Weights of a small transformer language model: MLP 320 SwiGLU.
Each number is 128 + 24 x the weight over the matrix's rms, rounded and kept within 0 to 255. Layers, rows and columns count from 0.

# layer 7 MLP up, 320x128, rms 0.232, rows 0-104, columns 64-127
[[112 151 158 133 111 118 104 157 140 132 144 150 110 120 146 139 109  96 134 139 135 151 111 112  98 128  95 142 147 136 142 148 114 117 173 133 119 175 119 117 151 135 104 143 122  99 149 159 125 136  95 151 128 129 132  82  95 155  95 144  79 124 160 139]
 [164  91 131 111 126 130 137  97 167 162 103 130 118 153 113 166 147 110 105 151 152 140  58 146 137 133  94 102 133 151 146 142 122 108 142 130 109  99 166  74 122  96 105 136 120 122 147 114 105  92 177 137 148 118 121 170 129 109 105 127 155  97 207 102]
 [ 94  76 125 129 134 132 153 101 143 159  87 144 164 132 123 124  91 151 138 122 131 140 127 140 153 149 146 150 120 131 120 136 119 143  78 187  97  68 130 109 140 125 152 139 152 135 139 136  93  93 153 160 137 124 129 147 127  90 108 110 168 105 100 103]
 [154 135 110 143 198  74 114 141 163 173 110  91  97  90 127 125 102 120 139 123 131 178 127 117 150 133 127  78 177  99 100 147 186 139 116 103 152 117 178 121 135 175 159 134 135 137 141 155 139 126 109 146 127 116 121 144 198 128 137 101 126 135  89 140]
 [104 135 156 154 126 102 159  85  85 133 152 140 142  93 122 126 148 148 104 134 131  92 137 139 124 104 154 129 134  95 115 172 146 161 118 121 100 126 157 129 103  87 151 136  82 161 109 142 149 154 190 126 135 160 108 124 113 124 152 116 122 172 126 130]
 [123 152 119 106 105 143 109 122 141 115 111 185 150 132 118 160 106 129 147 159 108 112  80 117 113 191 128 111 108 132 164 160 170  92 155 164 145 139 117 127 111 145 127 159 127 155 130 132 138 125 120 142 133 125 117 118 145 111 109 134  92 165 112 163]
 [162 115 162 137 129 134 128 115 109 143 116 141 106 144 108 130  89 102 110 141 138  87 134 121 139 138 123 138 112 129 120 170  87 147 143 118 108 116 133 155  77 118 104 144 140 143 110  80 145 138 131  80 127 148  93 143 140 127 141 132 149 115 122 169]
 [147 126 109 130 136 124 114 150 136 158 142 157 134 152 101 123 121 166 152 150 150  93 119 108 159 136 163 113 133 145 169 141 152 159 146 157 142 105 114 141 100 114 135 132 132 118 145 127 145 145 127  62 122 121 115 121 104  90 140 120 141 136 108 131]
 [166 101 158 106 146 103 157 119 122  97 162 155 137 114 208 108 149 163  82 148 172  99 131 157 134  85 163 146 138 142 135 122 110 159 117 102 122 102 138 107  87 152 105 108 149 113 122 112 134  86 107 137 143  91 154 107 122 101 118 131 102 121 125 102]
 [ 92 148  96 146 109 121 160  91 124 187 135 166 100 149 129  70 125 127 133 166  89 128 126 121 126 121 132 128 125 123  84 106 128 122 142 129  93 144 110 132 135 152 143 129 136 112 110 106 109 123 118 155  67 113  99 135 102 109 123 130 136 113 108 158]
 [149 107 128 144 143 127 122 126 118 118 135 109  82 140 110 116 134 125 145  67 123 163 134 126 109 111 146 112 118 159 151  98 147 100 145 144 115 135 127 126 132 142 161 125 156 116 133 109 105 163 171 117 104 128 176 127 128 119 122 133 121 155 125 132]
 [102 155 121 149 127 189 124 152  98 112 107 132 121 128  64 136 149 133 103 125 136 129 149 132 148 103 143 100 108  92 110 130 103 119 100 108 126 120  95  85 123 147 107 118  87 115 119 148  91 146 183 104 159  90 130 113 115 119 163 144 159 130  80 153]
 [166  92 119 154 118 124 161 136 147 120 156 130 103 139 132 178 135  89 138 105 145 125 133  82 151 146 104 115 108 139 162 107 107  61 101  88 170 132 101 132  95 131 126 115  86 187  95 139 122 163 106 136 119 133 133 123 151  64  94 110 145 109 126 116]
 [116 111 114 166 168 129  94 142  80 139 138 172 111 144 177 106 121 135 134  93 135 132 131 104 119 135 101 135 116 110 119  76  98 120 131 141  64 135 148 135 177 158 128 108  90 111 119 106 124 178 153 130 136 129 157 123 112 130 112 144 177  81 134 141]
 [142 106 139 122 113 185 146 152  72 113 138 102 137 120 153 121 142 138 139 125 133 111  89  74 101 165 122 152 144  97 143 127 125 135 154 130  92 135 119 142 165 138 120 146 142 120 122 172 156 173  96 111 122  78 108  96 132 103 145 143 156 118 123  83]
 [119 148 127 142 161 167 129 101 170  96  69 116 168 189 137 172 112 107 129 146 106 133  96 153 104 157 140 149 142 120 160 138 153  98 159 159 124 158 119 153 138 138 144 206 125 137 144 119 116 124 135 101 121 161  96 100 117 125 176 113 146 101  99  72]
 [162 170 124 128 165 116 111 145 135 130  83 148 128 149 135 115  78 122 120 125 141 144 109 126 137 111 155 112 163 141 145 108 130 153 149 124 166 114 107 182 145 139 147 104 129 139 166 134 173 120 149 152 107 167  82 122 119 149 119 152  99  89 128 118]
 [119 113 167 115 174  82 130 117 157 172 106  90 118 144 134 181 169 175 152 144  98 150 177 157 127 117 116 137 122 135 117 149 133 142 173 116 182 116 130 160 100 104 117 114 138 128 131  90 102 152 134 129 128 126 124 152 168 118 108 142 100 122 140  93]
 [ 95  92 185 151 145  95 124 148 120 120 103 139 138 145 157 141 149 128 122 125 125 151 110 153 111 154  95 123 108 107  88 163  85 143 136 105 124 137 132 133 147  83 101 148 130 105  70 117  98  99 107 108 152 108 132 172 148 138 140  78 131  89 105 101]
 [126  80 139 125 115  79 112 147 155 137 163  99 138 153 141 139  98 143 126 155 121 124 108 139  89 112 171 159 123 130 145 142 135 156 108 104 130  84  91 103 133 118 132 120 103 138 105 159  73 107 145 127 141 135 116 150 187 147 137 153 144 119 185 159]
 [146 146 155 116 155 116 112 126 130 106 102  95 107 115 132 121 143 125 123 128  66 120 101 132 120  78 143 141 132 119 169 144 128 150 119  89 162 108 147 158 155 132 108 174 164 118 123  97 114 105 110 123 173 110 148 135 117 132 105 119 126 101  97 142]
 [126 150 123  71 145 185  95 137 152 147 151 124 153 150 140 103 160 169 134  89 112 136 135 146 142  98 164 144 114 160 116 141 134 120 134  90 108 123 164 149 114 128 101 135 170 103 115  78 131 165 121 108 143 105  94 145 129 152 115 134  82  99 145 133]
 [145 134 172 126 156 158  75  98 140 100 113 126 121 138  77 124 116  99 125 135 162 128 143 154 123 167 215  83  79 120 119 161 152 153 131 108  91 140  53  75 103 159 121  94 141 122 122 127 126 136 132 173 128 117 178 111  86 165 157 141 142 124 127 147]
 [136 126 171 146 123 132 106 140 108 117 130  95 167 150 138 150 172 100 119 129 156 141 134 103 113  85 151 133 124 118 107 141 132 129 128 110 132  83 105 124 156 157 169  99 143 133  77 156 129 123 151 188 115  89 127 100 125 102 126 126 121 117 145 127]
 [ 88  84 130 189 133 145 114 124 127  92  68 134 161 138 112 141 104  82 148 125 162 149 114 122 136  96 165 141 139 169 133 121 124 128  90  78  98 140 135 153 138 132 111 160 162 144 131 107 130 114 108 104 143 119 136  61  60 138 117  94 123 119 112 106]
 [123 112 134 117 131 159 126 153 152 148 139 138 151  79 137 120 119 130 116 110 131 116 119 130 122 120 129 126 101 112 131 112 118 175 164 127 153 158 117 166 135 157 144 148 152 113  98 123 136 103 116 112  86 164 160 140 113 123 135 115 125 113 141 140]
 [123 102 115 100 152 161 159 160 134 116 119 143 116 139 120 122 128 127 127  89 132  79 151 114 104 145 171 144  86 125 108 162 123 108 137 137 137 115 138  98 121  97 142 151 115 120 107 131 110 120 155 127  71  58 154  84  87 153 121 136 154  94 113 151]
 [105 129 147  96 162 139 102 135 111 128  97 165 115 130 157 133 137 143 114 128 129 126 145 143 137 137 143 100 141 131 179 178  83 135 124  98 141 186 166 135  92 115 142 105 134 135 130 118 139 107 138 140  93 103 146 140 131 119  76 111 149 133 110 123]
 [134 130 107 110 155 125 161 137 189 132 183 109 163 132 137 135 136 113 150 148 160 120  89 122 136 100 103 103 116 182 115 164 147 144  89 158 102 157 112 114 122  93 153 106 148 112 131 117  70 138 125 120 141 140  81 122 136 109 161 133 137 136 139  98]
 [135 104  95  76 129  80 110 128 124 172 153 141  98  97 137 151 107 129 176 128  92 135 180 160 109 136 116 138 105 138 153 145 147  78 129 140 123 107 130 154 140  99 143 159 139 129 135 127 145 133 140 133 155 101 129  81 124  98 166 146 102 150  99 129]
 [153  64 101  96 139 145 148 106 145 114 115 141 136 166 121 121 130 156 154  94 134 150 130 159 126 138 116 147 113 144  95 120 101 163 118 108 133  99 148 120 141 102 134 146 106  59 164  81  60 125 138 149 118 117 112 170 134 148 103 128 162 151 116 141]
 [117 135 170  81  99 109 105 112  93 102 128 153 112 143  59 125 106 160 121 111 115 117 125 125 122  95 115  83 123 140 130 135 112 110 106 152 136  89 112 118 156 124 149 173 104 125 183 173 140 160 196  56 121 138  89 144 126  53 132 117  99 124 109 120]
 [140 131 172 159 124 132 111  99  85 116 118 116 149  76 165 148 119 166  78 121 115  59 136 126 103  86 162 170 149  61 151 151  99 106 182 142 126  96 102 155 146 103  98 113 133 152  85 112 133 144 127 152 137  97 135 115 123  82 145 118 128 138 152 151]
 [118  99 121 140 157  86 110 107 154 113 148 151 100 140 107 123 140 144 137 124 169 132 107  88  94 143 107 151 160 115 149 136  90 121 124 108 117 115 142 141 156 156 131 143  95 172 137 142 123 163 135 101 115 164 132 115 130 140 161 132 104 133 113 148]
 [131 147 153  88 138 137 104 140 146 138 119 169 135 121 141 124 149 151 127 124 149 143 130 115 132  91 115 148 163 129 145 124 141 121  89 131 118 131 154 160 126 142 137 138 143  82 110 138 135 119 125 155 110 167 128 148 138 113 128 120 136 105 112 121]
 [115 172 137 155 127 120 107  97 118 154 149 109 140 148 147 111 165 114 147 141 172 130 108 134 133 137  95 122 150 145 123 112 166 100 147 120 127  98  97 149 118  90 171 100 126 118 102 129 146 150 120 139 120 101 119  89 109  68  96 131 125 143 123 117]
 [107 139  62 138 162 111  95 134 157  91 100 130 161 143 149 119 101 162 106 130 127 106 140 135 139 149 144 122 100 160 136 112 123 131 104 149 106 120 132 132 132 107 134 141 124 134 132 131 162 115 117 135 104 111 105  97  87 154 132 151 149 130  67 124]
 [116 130 136  70 121 125 102 143 144 115  87 138 121  73 128 123 129  92 112 133 165 105 137  96  78 152 117 127 121 122  82 110 128 118  82 115 129 112 106 138  93 129 158 156 145 115 125 102 146  94 102 128 136 172 110 148 145 170  89 144 145 143 116  93]
 [129 166 111  61 157 119 135  89 161 125 135 120 116 133 138 160 163 126 182  92 124 117 131 123  87 101 167  89 133 143 145 148  93 136 134 100 140  91 147 138 169  81 167  87 123 108 151 157 121 135 157 155 113 100 110 134 131 144 169 139 139  86 111  85]
 [157 113 144 121 149 167 147 131 130 134 101 139 159 100 133 130 109  85 132 133 142 164  97  97 153 150 181 137 109 155 116 159 159  64  53 154 116 134 113 146 115 155 144 142 120 150 107 116 118 109 162 125 125 108 131 126  93 142 132 101 159 118 130 114]
 [139 155 122 134  55 118 136 127 107 149 129 124 119 150 130 167 131 141  97 131  90 127 145 131 128  89  98 157 102  89 154 120 124  90  75 120 125 129 119 101 124 149 137 122 134  97 140 168 146  89 121 118 169  74 129 175 173 122 145  95 141 128 124  99]
 [138 113 115 146 137 110 134 141 125 138  62 117 107 120 123 101 127 127 101 124 145 135 137 111  95 140 121 157 135  47 123 105 116  90 145 127 140 134 104 127 153 105 139 121 177 160 155 116 107 147 141 116 138 118 145 132 135  78 151 158 116 144 122 121]
 [133 156 164 130  83 146 156 115 142 138 155 121 124 171  65 126 160 166  91 153 127 132 116  92 113 130 175 109 118 141 133 152 124 105 117  93  87 125 168 125 136 105 130 146 128 108 137 123 126 148 113 142  94 129 149 112 134 118 152 163 103 156 149 146]
 [151 145 131 115 101 146 143 140 130 147 127 117 103 101 148 108 128 147 120 128 107 175 128 105 136 124 148 141 129 168 134 154 152 132 120  99 172 187  86 106 123 134 136 116 125 101 135 110 159 129 110 107 112 117 129  88 110 157 112 139 142  99 125 147]
 [112 136 130 103 171 124 133 152  84 144 142 111 116 158 173 137  87 133 124 166 124 128 141 127 112 104 109 105 134 115 177 106 139 171 161 135 161 156 118 134  84 137 102 138  91 127 133 107 130 105 116 178 161 148 136 140 129  96 141 132 125 130 102  90]
 [104 136 101 128  92  88 171 160 152 139 119 117 127 103 147 100 149  99 102 139 110 127 137 144 127 128 157 113 113 104 145 154 125 158  98 127 156 106 141 120 148 165 112 143 137 122 154 118  69 122 122 113  69 129 143 120 116 118 115 139 112 114 142 101]
 [174 160 163 149 113 113 119 153 119 120 183 109 100 158  86 124 128 110  90 132 139 149 136 106 148 107  99  92 163 182 166  86 184 143  78 168 143 159 132 122 120 134 117 120 154 175 145  98  85 100  78  62 132  97 115 126 144 148  92 129 159 115 112 144]
 [110 107 128 115 182  86 155 144  97 160  85  90  78 125 131 129 129 174 111 151 137 136 133 159 152  92  97  81 102 145 127  98 108 101 125 100 147 129 137 134 149 109 124 110 147 147 137  82 123 146 124 147  92 188 117 160 128 116 141 116 126 147  87 193]
 [136 142 174 139 142  77  89  89 130 105 147 124 125 121 144 145 120 109 124 156 140  94 107 144 142 108 131  87 131 126 161 105 112 127 100 120 120 143 145  99 134 152 105 126 131 166 156 179 128 115 138 129 103 123 133 106  91 164 162 145 141 113 109 121]
 [128 115  75 107 104 132 149 176 136 106 127 111 164 141  96 114 108  79 146 134 117 139 116 133 128 147 149 163 110 128 126  90 141 137 177 112 133 148 139  80 166 127 162 154 119 100 106 101 159 111 106 105 127 107 162  94  98 117 155 152  96 150 143 103]
 [ 79 145 150 131  91 119 160 164 101 175 120 140 123 113 152 112  64 116 104 143 115 121 125 111 137 150 124 141 143 140 128 116 139 150 112 121 123 170 172  99 109 143 105 162 129 129 118 120 153 159 134 120 138 147 119 136 122 127  99 125 119 142 100 120]
 [125  99 107 148 144 129  96 136 105 122 119  90 109 148 142 134 162 134 142 150 108 170 164 135 103 143 100 106 142 104 152 154 129 140 148 149 126 115 105  86 113 119 108 158 152 197 129 136 115  74  88 121 146 123 117 163 127  65 121 124 103 133 113 107]
 [117 151 153 146 115 121 136 143 115 113 162  89  76 119 153 136 119 154 130 127 117  87 147 130 136 116 109 104 100 145 163  86  91  97 165 117 126 159  90  68 131 129 124 108 104 139 108 129 148 115 160 135 150 118 106 115 103  95 135 130 116 134 136 116]
 [120 161 138  97 103 137 113 120  93 122 134 164 149 142  96 129 117 126 110  82  93 128 134 154 114 120 145 150 109 110 147  75 116 140 149 156 135 125 133 128  97 118 123  91 122  93 118 122 121 145 137 149 113 132 130 110 156 136 103 140 153 131 146 127]
 [137 112 144 100 114 104  61 151 150 150 140 123 125 107 122 153 159 188 144 142 132  96  96  98 168 107 132 120 141 123 131 136 143 136 132 146 112 130 116 171 126 138 141 149 161  96 103 141 129 174 145 132 131 119 178 102 136 118 127 116 169 143 130 103]
 [119 112 115 175 139 115 131  73 140 143  91 164 131 142 130 128 150 139 136 149  86 103 142  83 111  89 131 199 127 139 138 139 134 152 138 150 197 128 141 109 106 138 121 138 136 142 152 174 110 123 125 148 129 137 119  89 123 164 132 136 129  80 100 120]
 [136  91 138 172  92 116 150 134 137 126 163 108 169 163 110 110 144 178 176 142 118  78 131 114 128 136 107 125 135 147 131 145 122 116 145 108 108 125 133  97 144 165 150 125 167 150 128 147 102 123 153 135 133 113 102 153  97 102 146 103 128 136  94 140]
 [121 114 108 105 124 101 129 144 133 140 141 133 118 157 125 134  81 130 182  94 134 183 146 130 129 125  79 140 155 125  88 173 163 149 125 114 185 104 158  99 106 135 160 162 140 143  99 119 137  84 124 169 136 155  99 141 151 119 138 114  67 128  92 138]
 [ 95 134 157 116 121 159 131 158 121 139  68 153 117 153  88 134 151 123 117  98  76 135 144 148 123 151 144 127 111 144 133 133 147  95 156 118 167 151 102  62 115 131 138 143 119 121 122 104 170 157 110 131 101 120  95 132  93 125 118  64 164 111 106  96]
 [106 140 124 176 143  88 156 119 139 140 132 119 102 154 136 174 128 152 138 136  96 163  64  62 135 134 151 163 184 178 104 129  99 107  69 147 164 133 150 151 118 123 160 142 107 127 169 121 128 141 126 144 148 138 105 129 146 119 133 130  90 139 129 114]
 [116 144 188 133 130 120  57 133  87 128 151 110 153  88 145 138 116 104 110 146 108 130 131 143 121 143  86  96  94 150 136 135 163 162 111 122 110 118 141 123  88 141 153 134 143 139 134 104 160 112 130 128 121 149 101 127 115 102 100 118 132  96 102 123]
 [111 104  93 118 140 136 123 152 131 148 114 100 141 136 125 130 122 133 113 112 152 113 142 116 102 115 129 138 149 115 182 119 169 152 109 110 110 124 133 101 135 120 116 147 152 126 142 119 140 155 100 121  82 130 120  95 140  99 133 175 151 125 145 143]
 [111 150 135 130 161 131 136 145 126 141 121 117  92 107  87 150 139 113 114 106 119 113 144 127 126 120 108 100 176 103 171 169 135 169  93 129 126 104 117 147 118 130 172 130 129 120 127 104 141 143 105 131 140  84  90 116 122  94 129 118 134 149 116  88]
 [130 120 136 131 150 128 142 156 148 146 159  95 143 101 119 158 148 135 164 129 124  96 141 190 153 139 162 112 120 106  96 116  99 176 130 143 114 134  96 118 111 118 139  95 159 123 120 144 167 120  98 160 103 120 107 143 109 105 125 109 133 117 148 125]
 [127  92 145 117 131 134 170 167 125 152 131  91 145 147 164 150 150 109 106 115 137 133 144 138 121 124 101 155 125  82  89 149 109 152 139 110 126 113 142 156 143 108 102 118 130 125 153 127 151 124 107 118 137 146 174 122 179 136 112  81  92 100  94 147]
 [139 119 202 173 147 142 155 129  90 134 183 174 160 142 128 130 103 156 142 109 129 140 137 152 126 147 100 104 129 128 141 147 141 105 182 158 163 130 106  88  95 152 105 116 122 149 129 120 146 109 147 119 125 164 154 101 141 120 137 150 138 192 116 131]
 [117 125 124 149 106 127  92  86 121 131 106  82 151 111 130 128 133 116 151 140 119 163 118 154 112 135 134 127 132 152 133 144 159 113 109 176 137 116 122 138 109 151 141 134  92 120 114 117 108 131  91 119 140 118 129 138 156 129 152  84 127 120 119 106]
 [168 152 145 109 194 108 164  79  86 132 150 127  94 150 131 147  99 141 109 165 133 131 141 150 134 112 152 142 116 132 138 126 140 121 108 146 122 130 126 164 157 149 125 126 149  88 126 110 129 136 123 127 131 133 127 119 111 137 178  82 121 138 133 155]
 [102 122 120 130 193 134 111 112 133 114 155 150 167 143 118 134 127  83 101 101 119 132 114 121 164  92 142 134 125 116 101 134 142  87 117 150 138 102 140  79 144 140 144 189 120 150 101 121 114 116 151 114 129 109 127  89 142 142 101 107 115 136  77 141]
 [148 134 108 100 101 114 136  68 106 101  92 122 118 100 127  52 127  86 146 109 107  96 117 154 129 112 138 149 141  99 161 138 156 133 122 112  61  92 115 196 132 129 178 111 132  96  77 127 144 115 140 113 120 167  97 157 151 129 119 117 141 114 117 115]
 [102 136 174 118  94 154 135 110 123 124 132 155 186 137 167 157 120 126 128 140 103 118 125 153 172 133 101 165 127 147 143 129 117 128 142 127 166 155  97 141 130 155 128 118 107 132 116 173 174 156 133 103  91 121  82 157 118 127 154 132 116 105 121 122]
 [127 173 146 134 114 171 126 116 115 124 125 123 108 141 138 161 149 100 151 161 106 149 135 110 122 125 160 111 129 150  98 124  50 143 122 151 139 143 101  98 141 110  75 106 112 127 146 128 120 146 124 111 150 153 124 128  94 128 123 145  84  96 141 132]
 [ 68 122 136 111  97 157 164 140 134  92 122 116 123 179 121 148 147 141 122 132  99 155 140  91 135 119 166 150 147 144 119 126 129 147 142 108 123 148 179 138 144 153 184 114 127 139 212 130 110 178 101 122 149 124 109 135 105 151 156 105 116 138 175  87]
 [117 165 157  97  98 130 159 114 139 131  89 137 165  91 148 128 111 112 128  97 128 143 118 126 112 107 101 153 137 112 176 104 128 146 133  99 127 178 101 157 122 134 151 157 117 133 103 164  95 137 110  92 109 125 150  93 114 136 112 149 115 131  96 104]
 [102 130 126 153  96 102 150  99 132 118 136 159 157 119 126  69 127 121 124 140 145 103 125 141 106 118 157 122 167 126 107 138 157 109 101 124  98 155 153 137 123 146 134 173 141 100 114 190 121 127 115  85 116 139  93 162 156 122  99 100 156 131 114 128]
 [150 116 137 111 109 104 118  77 148 159 150 158 108 181 147 133 144 124 171 109 164 108 162 100 136 154 122  94 112 119 128 171  94 109 134 129 164 134 127 129 150 146 148 121 136 106 127 137 152 132 104 116 151 128 107 154  97  85 132 108  99 125 116 149]
 [140 102 121 142 152 144 105  75 106  89 135 110 133 114 114  94 191 140  93 165 177 158 140 113 118 168 137 118 137 147 110 114 136 139 126  91 126 117 156 134  99 144 122 156 107 150 123 130 127 165 119 119 155 108 161 149 137 136 120 114  94 133 106 121]
 [108 163 124 135 163 133 112 139 157 154 143 157 120 169 144 103 135 111 137 123 136 125 166 123 108 131 132 129 146 137 114 150 167 194 173 126 100 137 145 123  87 133 103 130 112 117 125 134 115 103 126 111 101 106 169 105 119 133 141 177 125  96 112 116]
 [168 124  87  94 145 154 114 125 158 192 105  84 157 107 161 141 122 140 147 135 133 178  97 141 143 121 148 129 111 125 143 140 147 137 119 155  95 125 121 166 146 151 124 133 127  94 148 125 132 130 108 159 128 132 129 135 120  98 166 153 136 134 165 140]
 [116 130  95 181 115 125 146  78 145 115 135 154 116 101 148 102 138 114 147 169 159 137 122 121 122 109  88 134 152 131 115 112 115 157 132 128 141 100 121 144  98 102 111 152 186 181 154 122  77 144 113 128 133 123 124 123 141 126 162 116 130 143 144  95]
 [161 137 135 114 150 137 129 175 127 117 110 112 100 128 106 139 136 115 136 135 130 159 128 143  62 158 145 131 112 128 157 167 103 136 118  99 104 126 101 175 128 175 148  97 151 128 146 126 106 131 108 104 114 123 170 116 139 140  90 146 119 102 159 153]
 [156 124 127  97 169 133 128 141 136  96 151 112 116 100 127 136 149 111 120  92 141 148 127 159 133 102  96 111 127 126 112 133  83 111 128 135 137 119 134 134 107  65 119 110 123 156 100 134 155 119 132  73 159 159 144  99 131 120 145 108  86 136 138 150]
 [128 134 124 153  85 147 104 133  81 110 111 138 136 114 115 168 108 142 117 106 149 125 171 152 120 121  99 155 109  93 152  74 119 156 142 107 144 150 134 116 127 106 148 142 149 126 111 115 160  86 173 156 134 144 149 138 145 107 150 116 187 106 136 152]
 [135 130 138 124 136 142  52 139 104 136 137 118 101 128 131 145 129 145 151 119 117 146 119 155 143 108 147 144 115 139 133 103 112 151 141 158 130 123 185  97 131 119 159 156 116 134 150 162 129 114 111  97 121 136 147 105 145 143 126 179 111 114 110 114]
 [125 150 111 195 124 174  95 121 132 109 129 142 150  92 144 105 144 101 147 154 132 102  88 116 165 162 110 147  95 106 156 111 101 116 150 136 141 138 186 144 112 165 170 117 126 130 140 151 119  95 102 151 113 133 152 159 134 126  80  92  97 147 188 167]
 [140 150 133 116 103 142 125 112 153 139 129 128 133 121 164 149 114  73 114 122 151  88 140  91 145 120 130 154 107 144 110 100 139 118 151 114 119 120 100 128  78 137 131 117 114  91  74  80 139 155 144 108 122  97 122 132  78 154 156 134 128 122 151 108]
 [118 154 179 138 104 104 164 173 119 117 155 171 153 117 144 138 173  88 128 149 110 144 173 111 132 103 145 102 102 141 130 127 104  96 125 148  83 133 113 164 133 133 119 146 135 194 112 130 141 167 122  88 125  94 132 126 157 122 149 176  98  97 130  88]
 [126 156 125 118  98 135 149  96 115 119 112 142 120 132 137 131 135 119 116 143 150 105 122 162 146 109 102 124 165 165  87 110 145 151 151 145 115 163 132 177 135 131 134 139 119 147 107 133 104 159 116 129 109 142 127 173 127 126 148 138  95 108 132 127]
 [ 91 131 144 123 115 153 153 120 110 111  89 151 140 136 145 123 112 155 107  63  96 151 146 105 136 120 132 151 153 134 110 171 162 130 115  81 127 158 169 161 152 145 111 129 121  85 115 131 156 121 139 135 142 149 121 140 121 105 106 129 159 121 115 143]
 [132 118 138 137 157 124 160 136 170 129 146 167 110 143  95 104 133 135 150 152 100 105  98 101 102 134 107 132 131 139 148 121  95 121 158 154 147 133 141 156 144 136 126 110 130  71 136 115  97 136  87 120 143 127  89 127 105 124 184 179 120 146 165 102]
 [125 108 144 135 116 121  82 110 111 110 124 141 148 154 116 158 140  92  84 149 136 128 121 147 144  56 176 174 136 142 126 138 148 131 163 159 114 122 124 111 124 124 121 142 156 156  97 128 121 121 139  99 130 124 125 117  92 129 124 105 142  99 128 105]
 [175 136 139 112  94 128 131 124 133 153  92 154 164 139 127 126 145 153 125  80 141  86 165 128 122 132 141 101 114 123 134 140  99 149 132 101 162 101 103 130 173 121 130 109 144 145 155 137 114 117 124 150 107 119 145 132  84 119  86 130  81 120 132 124]
 [148 145 119 124 157 133 141 156  85  85 137 120 119 134 138  87  94 113 128 118 128 144 102 143 134  94 134 119 116 114 142 101 129 138 119 104 141 175 166 141 165 157 131 107 137 128 106 138 161 154 143 131  99 130 129  95 133 124 104 160 100 110  95 128]
 [102 194  85 100 103 152 128 156 140 104 107 126 149 132 127 103 155 115 159 121 147  78 157  86 107 115 129 137 132  91 115 148 110  91 149 113 119 131 131 142 134 155  76 152 138 133 115  93 149  95 181 116 133 111 135  88  90 146 111 157 170 108 120  86]
 [183 113 146 123 159 119 156 163 168 156 157  83 123 186 164 165  75 120 125 138  89 109 127  95 135 121 127  88 108 143 154  91  97 180 119 166 129 152 134 114 175 132 120 115 122 134 154 132 128 123 100 118 130 148 135 109 154 111  84 137 133 100 157 139]
 [ 88 134 139 142  96 148 131 109 113 139 183 149 152 155 148  98 136 119 113 118 147 134  87 137 171 126 129 117 113 155 121 101 136 147 116 124 155 131 193 142 147 107  83 118 123 119 154 135 183 137 113 133 153 107 137 125 132  98  86 181 110 116  95 125]
 [116 134 117  98 137 137 154 111 117 121 141 156 127 125 180  82  88 120 107 110 146 150 117 123 147 112 121  90 141 104 134  90 135 168 161 135 163 114 153  93 106 145  85  78 106 149 129 135 115  98 160 130 104 153 154 139 129 132 148 147 118 116 151 115]
 [115 150 152 162 131  99 103 145 145 117 104 142 117 142 123 123 128  99 134 112 128  87  87 137 136  83 168 187 104  96  70 105 142 124 116 169 124 151 116 113 133 126  97 118 136 134  54  68  89 125  95 173 116 167 134  70 118 159 130  86 110  98 107 150]
 [168 113 143 126 123 118 152 117 124 173 101 112 126 110 184  93  90 108 165 109 183 172  65 136  79 130 109 123 146 122 143 128 110 133 129 106 103  95 168 137 136 158 144 121 126 103 146 161 149 150 119 152 134  90 135  95  94 162 157 130 139 144 169  95]
 [129 137 136 160  98 174 122  69 116 130 128 117 141 126 152 110 115 133 120  86 107 125 125 136 155 101 144 129 129  86 180 116 146 110 116 145 142 124  87 107 110 123 126 116 124  94 131 127 156 138 102 152 149 142 179 141 117  93 166 135 147 119 108 129]
 [ 98 138 146 111  98 170 163  89 145 115 119 132 139 119 156 132 168 102 176 149 135 108 141 188 135  87 150  69 111 126 120 130 126 111 128 106  77 139  83 151 127 146 152 114 103 117 161 150 124 150 149 142 157 141 151 124 127 128 130 134 108 150 139 119]
 [ 51 111  94 102 149 149 136 171 149 130  96 128 116 166 140  88 129 147 173 113  98 140 143  65 138 170 148 171  92 117 108  99 126 131 161 135 121 126 136 152 164 144 115 108 136  97 104 151 156 171  92 153 131 119 144 147 170 125 154 139 176 127 119  51]
 [148 138 145 132 152 128 112 114 118 139 112 163 120 154 136 153  91 156 100 116 125 104 165 110 159 133 127 123 140 142 130 141 133 124 127 160 131 159 136 120 122 135 163 131 128 113 126 119 141 152 137 140 100 128 116 118 117 119 139  83 105 132 109  91]
 [121 123 112 105 122 116 129 198 148 168  85 176 179 118 131 138 106  98 115  97 115  99 140  85  92 155 129 115 165 108 114 160 146 134  83 185 115 145 116  93 134 145 141 149 158 101 131 113 102 132 139 125  87 127  92 177 136 119 143 128 161 146 103 124]
 [177  95 135 132 101 121 169 162 139 136 120 164  89 156 121 160 113  86 160 143  92 117 121 116 134 125 125 127 133  72  92 128 104 150  94 147 151 157 111 105 134 117 122 144  95 116 127 106 133 151 145 105 164 127  94 101 158 136 139 117 125 153 155 165]]